Part of a small language model's weights: 3911 steps.
Each number is 128 + 24 x the weight over its row's rms, rounded and kept within 0 to 255. Layers, rows and columns count from 0. Numbers have three digits each. The size before them is the row's rms in percent of the matrix's.

# layer 7 MLP up, 2816x704, rms 0.0971, rows 2547-2583, columns 176-351
086:135109108166140161153124132093137133129107110130096113124082135163086127112157141116166105142114148171112115138114113147187169109137132201116084154122129150123103122114154142131117129159105094130128145128114123121133158132169120153125123131176166123125103119153118171136169094091145078141092134109132115078127142155113078108106080181157128155135176151092101149122138143106114122108092120136134131122127137085173139191138113113148112129107119174107119141113131114091114140124094105168145130141155145149115110141138090135153152090
098:114103112144117092159136093093153152157095109150088108150108143120142164119093105105134116089153099114090161124115140122132169139154116083125163120155143147119099128105128103103135149163150125101112125139151116125176124161114128142144121129118109125114144150122122117149084117110148125109133150146098146127113133130150115110111140157132121146117147137165102129095148132152162106161147135090135161138136090104093111130079169136135126090145166089171127122133126126131156175110138153111084160148124086091137066070103119120129131094
100:141172135107132167162117151134149142158110105134170145110152174146127129118195152153141117096125137111112131121137107118135127133082157090174134108106120097122099132138126141131118136114146133150141146103120110151133113138153170148139148118100122107149159153129166122125148178147127122132102149124120143163108133129151084099105116135178071185151132142127175151101161169107128137108094116134115125136154134139140163152133154124129127131128137155120100131118159143119100115100172199103140130134130101136167123128157165090128138145
110:173131114154126117108097143146115141106079149078181151179142134131126137161096171134130146136155164101158149132148099114147136145172148175113103099063120135177115108075105130116138139097113129099166128158104151136150130153135132140122154120122145089113110161122085133128146141093118113111100137159130147129137141144149136144151108137135121108135102127135120127103121124133086161119119123099127129125153118134157078137125116090137086158131147111153105135149133119139125093133139130125102147107114164135116123120104125115158127136
096:133130138131150138150155103146142147051125098143099145117145151144132164124101135161127114116157106108107127145126096196177105154110155115146111153149112129161131162127133116130180181108125116115119134139107115119143103114109140086115133128120095088156140182102127116128090142140153111164126131101109140105138098118071106111144123140136153153184089131108109134144131116144129155121138131139097083150136156119110118097129132175153087112141092165131142148142126114127115093106135117125184125180120118157140098159145134050134118132
099:157138135108107112116159133145132116154139116128155109132137129144164110107131119101102119098084117142135124136154116098132108125154100093120135121136118107082137172139090108131121100123138130133140108116162173096110129131146148161124102118128114135136160130135116144120118153150086148101164141157116119091130093115132082080098144108095168103151149147141110149148120122159158140131084132146108116100164142117109120160083149143111176129109143120151137157157135110154155171124161158146128115146122143141108136132141122152116124130
106:104152162144153126139078112140152133119116107167115102127144129109078088115104102122150164133117114165199122128108121151130116075154119105143097104120137131146131110125167190144167158087122125122119126158119129122119163098143105090092125117142119074131121109123084134124109141130138151120159121110124121106123094147143128120126089198110130123142137098174138092118129121151145063160147121115135110146090101111139130088127122137132130144111097159069158129117129143133150156135118126093146112161137141135134108099116176123128129155
097:137168171105126133140134102136095159096117122117131124118114114120124140093118129141106142132134095134174122128155151118145087078160127127095126138157120142150131058109158114095139156102088101177135081123166137096124183110120122118125110138126133110105150112106117138156188123128154192104159177092120076158130125118126104140110169153125117141127138144130118123129096117117131133132138122136135152109167172154116147149131152116110129137119138152117116117163131097098174127114121138113148124133154128166132114091152154151136120118
101:130173116095130144171131162118127125147158141178103122106142141109121128131147134109151084120125099164113121132145123123113149162109140090176075131100117125136120125091113116121105151136130139090174159107147131124146109143154133119161124102126124154141123141162131110103128167152151157138119121111160137127105145101151115139121149154121098146111090099140122119175115147124075115152177163091167122137107137163143131145088150149102117096142155112133115096177114123095145125138135107133094121139143141099126101130135141142095113140
109:138109167135128131154204157138162123154124167146136135162145130104129141135141120154089143094130139143117151146105118144150130136091127131113135134129114137190119157146147132158116133119096123138163139149122174178114110085113105139109105076152074125174133116130105086157131112110111131143152144134082134102148111096132093090127140093124108122134129112123119155113137121144110133111159134223101112113162129098095098128101182138062116116115126093129057126101116127117129142122136115086127187122167140131157117133138108114122139147
105:143152091177120138136126142109073117102116148099143135151130124131120155099140138099104140129084063128135128150109114074132121136128121123113103067059143123146166116125139090152141146123158134109138117085135137131144165108134121147121151088156100120118100126120122150166111150133127125104125115143115109088145204117163124141101124136144145118110111090169084113115149157167142115131156135151154146106152122118140122073092148106099101106129118142173131138132194117117123117131133139126128086131124159149111134085141095145152107117
096:098079094136115103138147127128145164146129092124146119090114119152108140119158134129156158095111101142087131114122140122163130164116164112117107149137151136114098128134138095132115140146088102143158109159190126122158102108115131118134140085135118100124115082133148063132098128124063151141118150147112112117138145118104126108150161122099088081132123091138107110094098170141127121116178137109160136172144181114116105107180117088137129115143096134109097122131144107167120174162136130083119146096127131131107104127128117149107122093
100:145123192130157127104134111146106103119107109127107112138138106133118060135075151121099105141087126085078123115137146103168164156113130067105092143132100163086148137163160133159164160125146108125170149156196122104096163137175145107124116141116151125095096156146121054144115151126095140072205085127118127113111130138160083126121114083096172102124118150104171170175135079146122148142106141121119135128153082107131118134107124125121136115118136115113099084152150109100141150140167154099162099173126122152116203124109097161182114154
111:145146136131105072148143122145144151180137120138101124142118127094090125096134108122082106154102081093139075147140157143132119134170142145173076133106110139096111120147122134103086150137149192122119085119147138111111099127090135125106111106132100154130152126102133136101132143168124138131117123140154125136128129150121128158129138157143163127139156111080111119129126146114148138163126141098131126100136170141175136124129088088097089108122139094156135162158141158098112155149111124101145112102134087168107159137121137118110131079
104:111143126131108161103147153153165150116140117121110153137121189138110057154154087152106122142136111137102154119144118140154066154136138128152139112129136138115114120158183127086159139094130159126128118089136138128135119110115116124122127116103135149096081116124139139075118151108146117065162156104138156130112149093159129103159135132136128128146117123054148120150138135147156162130107113067089151123166123141148124089115160129121150096098108121153120119108127141133124104133137139133136118098212149109105146147153132117155158152
105:102143133137130112114149116138132104183093118134122129152090141110143201099172123112101151113114154145109114163164103153114170180136097144089124124122184135135129150131119142128108139069135098106094181145136102135152109129155135118152139112119151140156119115110101091148124119156085160170143130137174120097111098109103116128121123159128147127112121121118157142152153127150169158133115141132185085134131140140123104099171131078182156137130112171133132170108177109150139170093117130121178139097122124120108135133114102155109147109
096:133127122139117148104143091155114118115117079097134150176124148157122119138139170153159191116122172122125117112149190114118153130145132128142118089115140174133160159113155098157096119085103111110140130135141151141142106137110090131073104138148105130060087141100113184129080114117104116106157143132130152103103109130129137149131130128131130120140111084140118125118135141120099103135138172152123109112165145115126125119114118139148096135151085124143148147111165104122091142110142168097127113130109132106123106142131129158167101105
105:127157159131144132102118149128131096114117137120097121109116131126178138126090127116105189137100110113123123153128123123129149158126126125163065106127119136145136140122152114123126117116139135123120121176193136111117115150139105154134147132149180114150135134130119167121176119138102135144175067139131066086116142115170081156106084127120120135113157125104126115135123151130132077143097085164122071153082114118133106109127099077097122130154098077120123115145128124150127114104112109117124121148122141106092153135122109119129128123
095:116135140172165169105110159170133147116127146050150143139185144148127182123092168143177112138111113155171158188106139147137150127121110110144106113135122115124171144125156131138156134164126127110100082101129125149117113114144125134130109123115105133128114129161121086085179072117160142129163131155123113128135141152144153086141115145128102143132137130110101120118111158125119123091109075122192137094128113094163170176146142133130119110083109109127147117125147145140120187132074118156075170168118123101107123119111096138148092149
093:124105133137118103140144101131112142117128116130149180093158116147151123112136117171128137126139131143187141154173094126135121128119057159104099138106166120145099181129133099127151150148110114122129118143119119128120134151166112124140119137131101139143126132199121122157150070126138151103113161135126100141167107125134073131140160100129130114107110124143174119133133128111120149178118161151156107130067146164086097129090144131142133073136124167156115080095149131110136122091146171128161110145146113147090162137124109125130173156
098:141107132108121157149133141091117133083127113135144123172131163135127148084132114141098162137141125047132103082108096128120097142113145086129110147146107091145127150109142069149151137131161153175139102169133130110091078148113152124108144119110121162097117150105108130101146120137135147108118142155146114148091145172110088122121131133125124128119113137130090110109138133155138099113137135126085080175151141114117145115092122123068113158119131127138159135110105163126092134156133189153131164180110117125097124117143086135130142115
091:131135155156131121108165096143131095157130094134109125114104092148160136163114109092114174091124105108156134107105145108138141114121147112167087108114132145152095143150121116162157156142147118094151104141113129132118119114157101129105156123112138128147155147149084171112146118088074135134169133133133138118135140146145114132093125178211138127139133134193102149139133136126161142095159158140109138118151164137136131149154117124170127132112137135158112133099100132104136138112148125147157102117111092144129112121136097118149120137
103:124052123105125145090122123160141178131146147083143125105153142103073147156140162124136163180136142154150095118158168089109136110147120161136124140149125100149121111120121143139096151113091126163115130129170166132099101117151100085119152081130133151116127173135088114132117142085046059059137156131150118080120131118114129153093100124136127162123147089139164096160149154083129088138102098102125148168172183151148171173113103148090088105134117114077144116094143094095151127114091100136156134088178141133136120139116163151132106124
106:182143168113101122141153157108134137112112110186137150152133152155160112113140129074153110124120162133124158076123167124126095131136133124111152066130119126117135114114056105133156131105152101102166121169114111131127138151111141147157135059143128150142154130114122134081135132105130119151146157141167150121143135130116146109148125154144093119076132122143153123100141101167199121109099110096126123140084117138136129159118130142155091115124138157152148146085118121150111145109165082085133133128127167123128094142117116098124119143
099:137144135116112145123149185131102161127122149170112171138141109119138117131126140142114103075142135163126155132113094153155134146157130164126125123128081141160129153131134189130108099113102098169135134133138140149122139122119147153096111113180124132121094138148111136108111155189137143103141145087116138115099130101114160092150117126107133119120134126162127145154143136144151140102137133118097145106090124152099134153166146076160117127151160149138135143147079158073092113171140139124117127121120094113138164127101117118112133181
115:110170127135140164102121138115115144099086135122137092158179130082113148125204147136115148136113113102144145142151104151097137184171117134137097133112097078134136121169112141128131153145102103119122121125095114113119141087186116146094144114109053173129132153125181105177128105091143093124140119099141128103096130192087112143149162159099097148098125096130109128149131175108105110142187127142124100139150133139078192142160155159127130102141110110112170144095095111119132095111133115124130111130109159133156112131127131155107137152
108:124135130115146068132131125145165146104087145100114120144127125141136158119107108130117105128166124138134132148106111142114138150141141111209156144134130114135140123112137118133120124115155129094124120076146122127141132141111145135136152136109134102121148096131131156128099122136137113153149164132106117107150226116142123102148155149138115185134194140134118160122139127148129140171136103142090122151143138122081126174157146096126166101069137128115113175133179108153116126112079090134153145101174120102162127122162130128175112152
097:128106092157092137146125164112121165109130145140116156119125061142135165132169124122137122153128138178122125153126109110109140213150122114148111091140105134123146112140104143133141104105071145117099119129161086153029149110171133129164101116113072157112113103167110166121151132114116105133125145109142108138153156095101120142090076096103141098149130095102077165099147104131106125127102123119128131126109091135080130123167140140144140124107136082133120116132065111095141151110128134125122135105139126125172145115139125123165183126
109:115155165106149145131096119177120137133106148161131098094100134132125134143175118125149118132136185140130128107126132132118121145115130123131123118106097079142104121165116112110151144119128071126115138130125117147118167108114093146133112126109087096149140149146085158135135122101161152106106094140140101142113133114117155130089125073100136137134138126110111142131117118163178105112120145159154114093149088110065110155142091164164140141139109101162153052121124090134126141149168169139123133131151139130118104105144135157134192166
096:112127091130126120120120097091131128134144066141158167157109100118153159128150134108103130116120148154123113122093122133150116098113133157102082160122140095145135132152139104134182103151128097116134054119146130135130193099118149143141145136091134132104145114119118123155106104092153111144131161119124145122156156135114135117118143097165121130106125119142126121144136109137125133128086104154142167153038161117150177111119151151136126155126129083096118163137111089084119117167125102108103159136081107166107114091079140104136133137
095:091127088138109146140141188140134160125133135096133083089147138142092152158177103094141120118133121119123143149167154150107145136149076164116122157144168143141133121119151117129200147132149112083161133125101130100112113115126154106117124134129104151128147103123146140107163127115137110150095166076111177151093163155089125107117145144188103185129124120136135084117098144109127147152130134162121136137094105154151120147167122097132214108118113112129187122143169142097125130159129098109125138134180121130153116143110111120137124123
105:080100134121098115127109098128133093094098075189125118175099144114117076151113121115122112117101129130139121126122141143151155145193146121084118116119144078125144085153121097107116153106140121126111135140119139128141167118137102140169125156104089131132133092143134158183109131189186109133128137136137096134090154135110106148129129104175131079100110139125102148122112168143129127120131128126122158119141140141163135124100075125170113115106133124160121135126112144127161134145100108133116103164093088157138104114139125148098152112
099:109110114191123149136120118152125127167142107106129119117134101155094114088118132090111112121147120128158105104192150109094139079150150129125123084110121126109160110121104125086157107099121128108113145113128118133135155172081116162123129098121135128112151127164128150156121116129155099130137110140128148136141121142136093113160134146173149103146103136122119103152130122116108111150158122124125097113124142142127178143147168136178136146111123109123120114158120129132125154094124137126175132091117127131125151153118167152103157151
103:084130121108141115136112098100080164077125137151131146149099163138130128117159134115099095125142145129194091130115168136091143134139125144106111139138191161093125129143111077140081145131113112107163116146087127101142161132154179112088175130131117153102126121081099121125082100123142103127129159175104146121093146140166120106135131153127125114161147129145140159136147108130142140127140121146125083089061124151067106142135096111139091100127106154147122084145136078164150097155103146147118084115148141149136139150135109119104091122
101:112113133110146079099154156134155089150132096150152129119127078162104122123161102104115119143108127127190136105133121117119133116164112112153114107117118130095181160140133146153094117121192117140169113136129133111106168168133101069125115165128141102130179131158137147145119132172198094115140122132130102097162097150107087107122153148136144143095124116072122085109132116125094149105106115151152103118115134127096079146092084135138084160124127095113162095106129087127139084130095156154121133112135134128145128159094099101120112168
099:104143106116095117130137116124118132097133125132104123107107099140120172138107106152142142146112187095101142106142164110105131148138133138118102122107182090117078128152140114132114147112102108149155109121104162143162123128081098125123109138178135125122138126127098106122109111165162116093154183093170113123111105147098148127123115126147126102115136128083096134104129152107126149127133073139115135112121115120073144140144150140130107127115097132165109154114126153112130183136153157122094122130093151122093151124133088111118121145
096:120145195134135166122111132127155144153142163111106113148126116111112135133123140127140090145142120134140123139145123111170092132112162141161174134130132145118178114132072166175088155149121107125128159165158143119141176117089097101131158108123137088141102131119126104101124102162132149120137114154113142089055116125143102130119127139136158133105183125142149133127120127158125156170125144133122147123096115162112133119157099161150127135134150162141090137089112115142119173112172135128113107144141109086120113098148138128169116144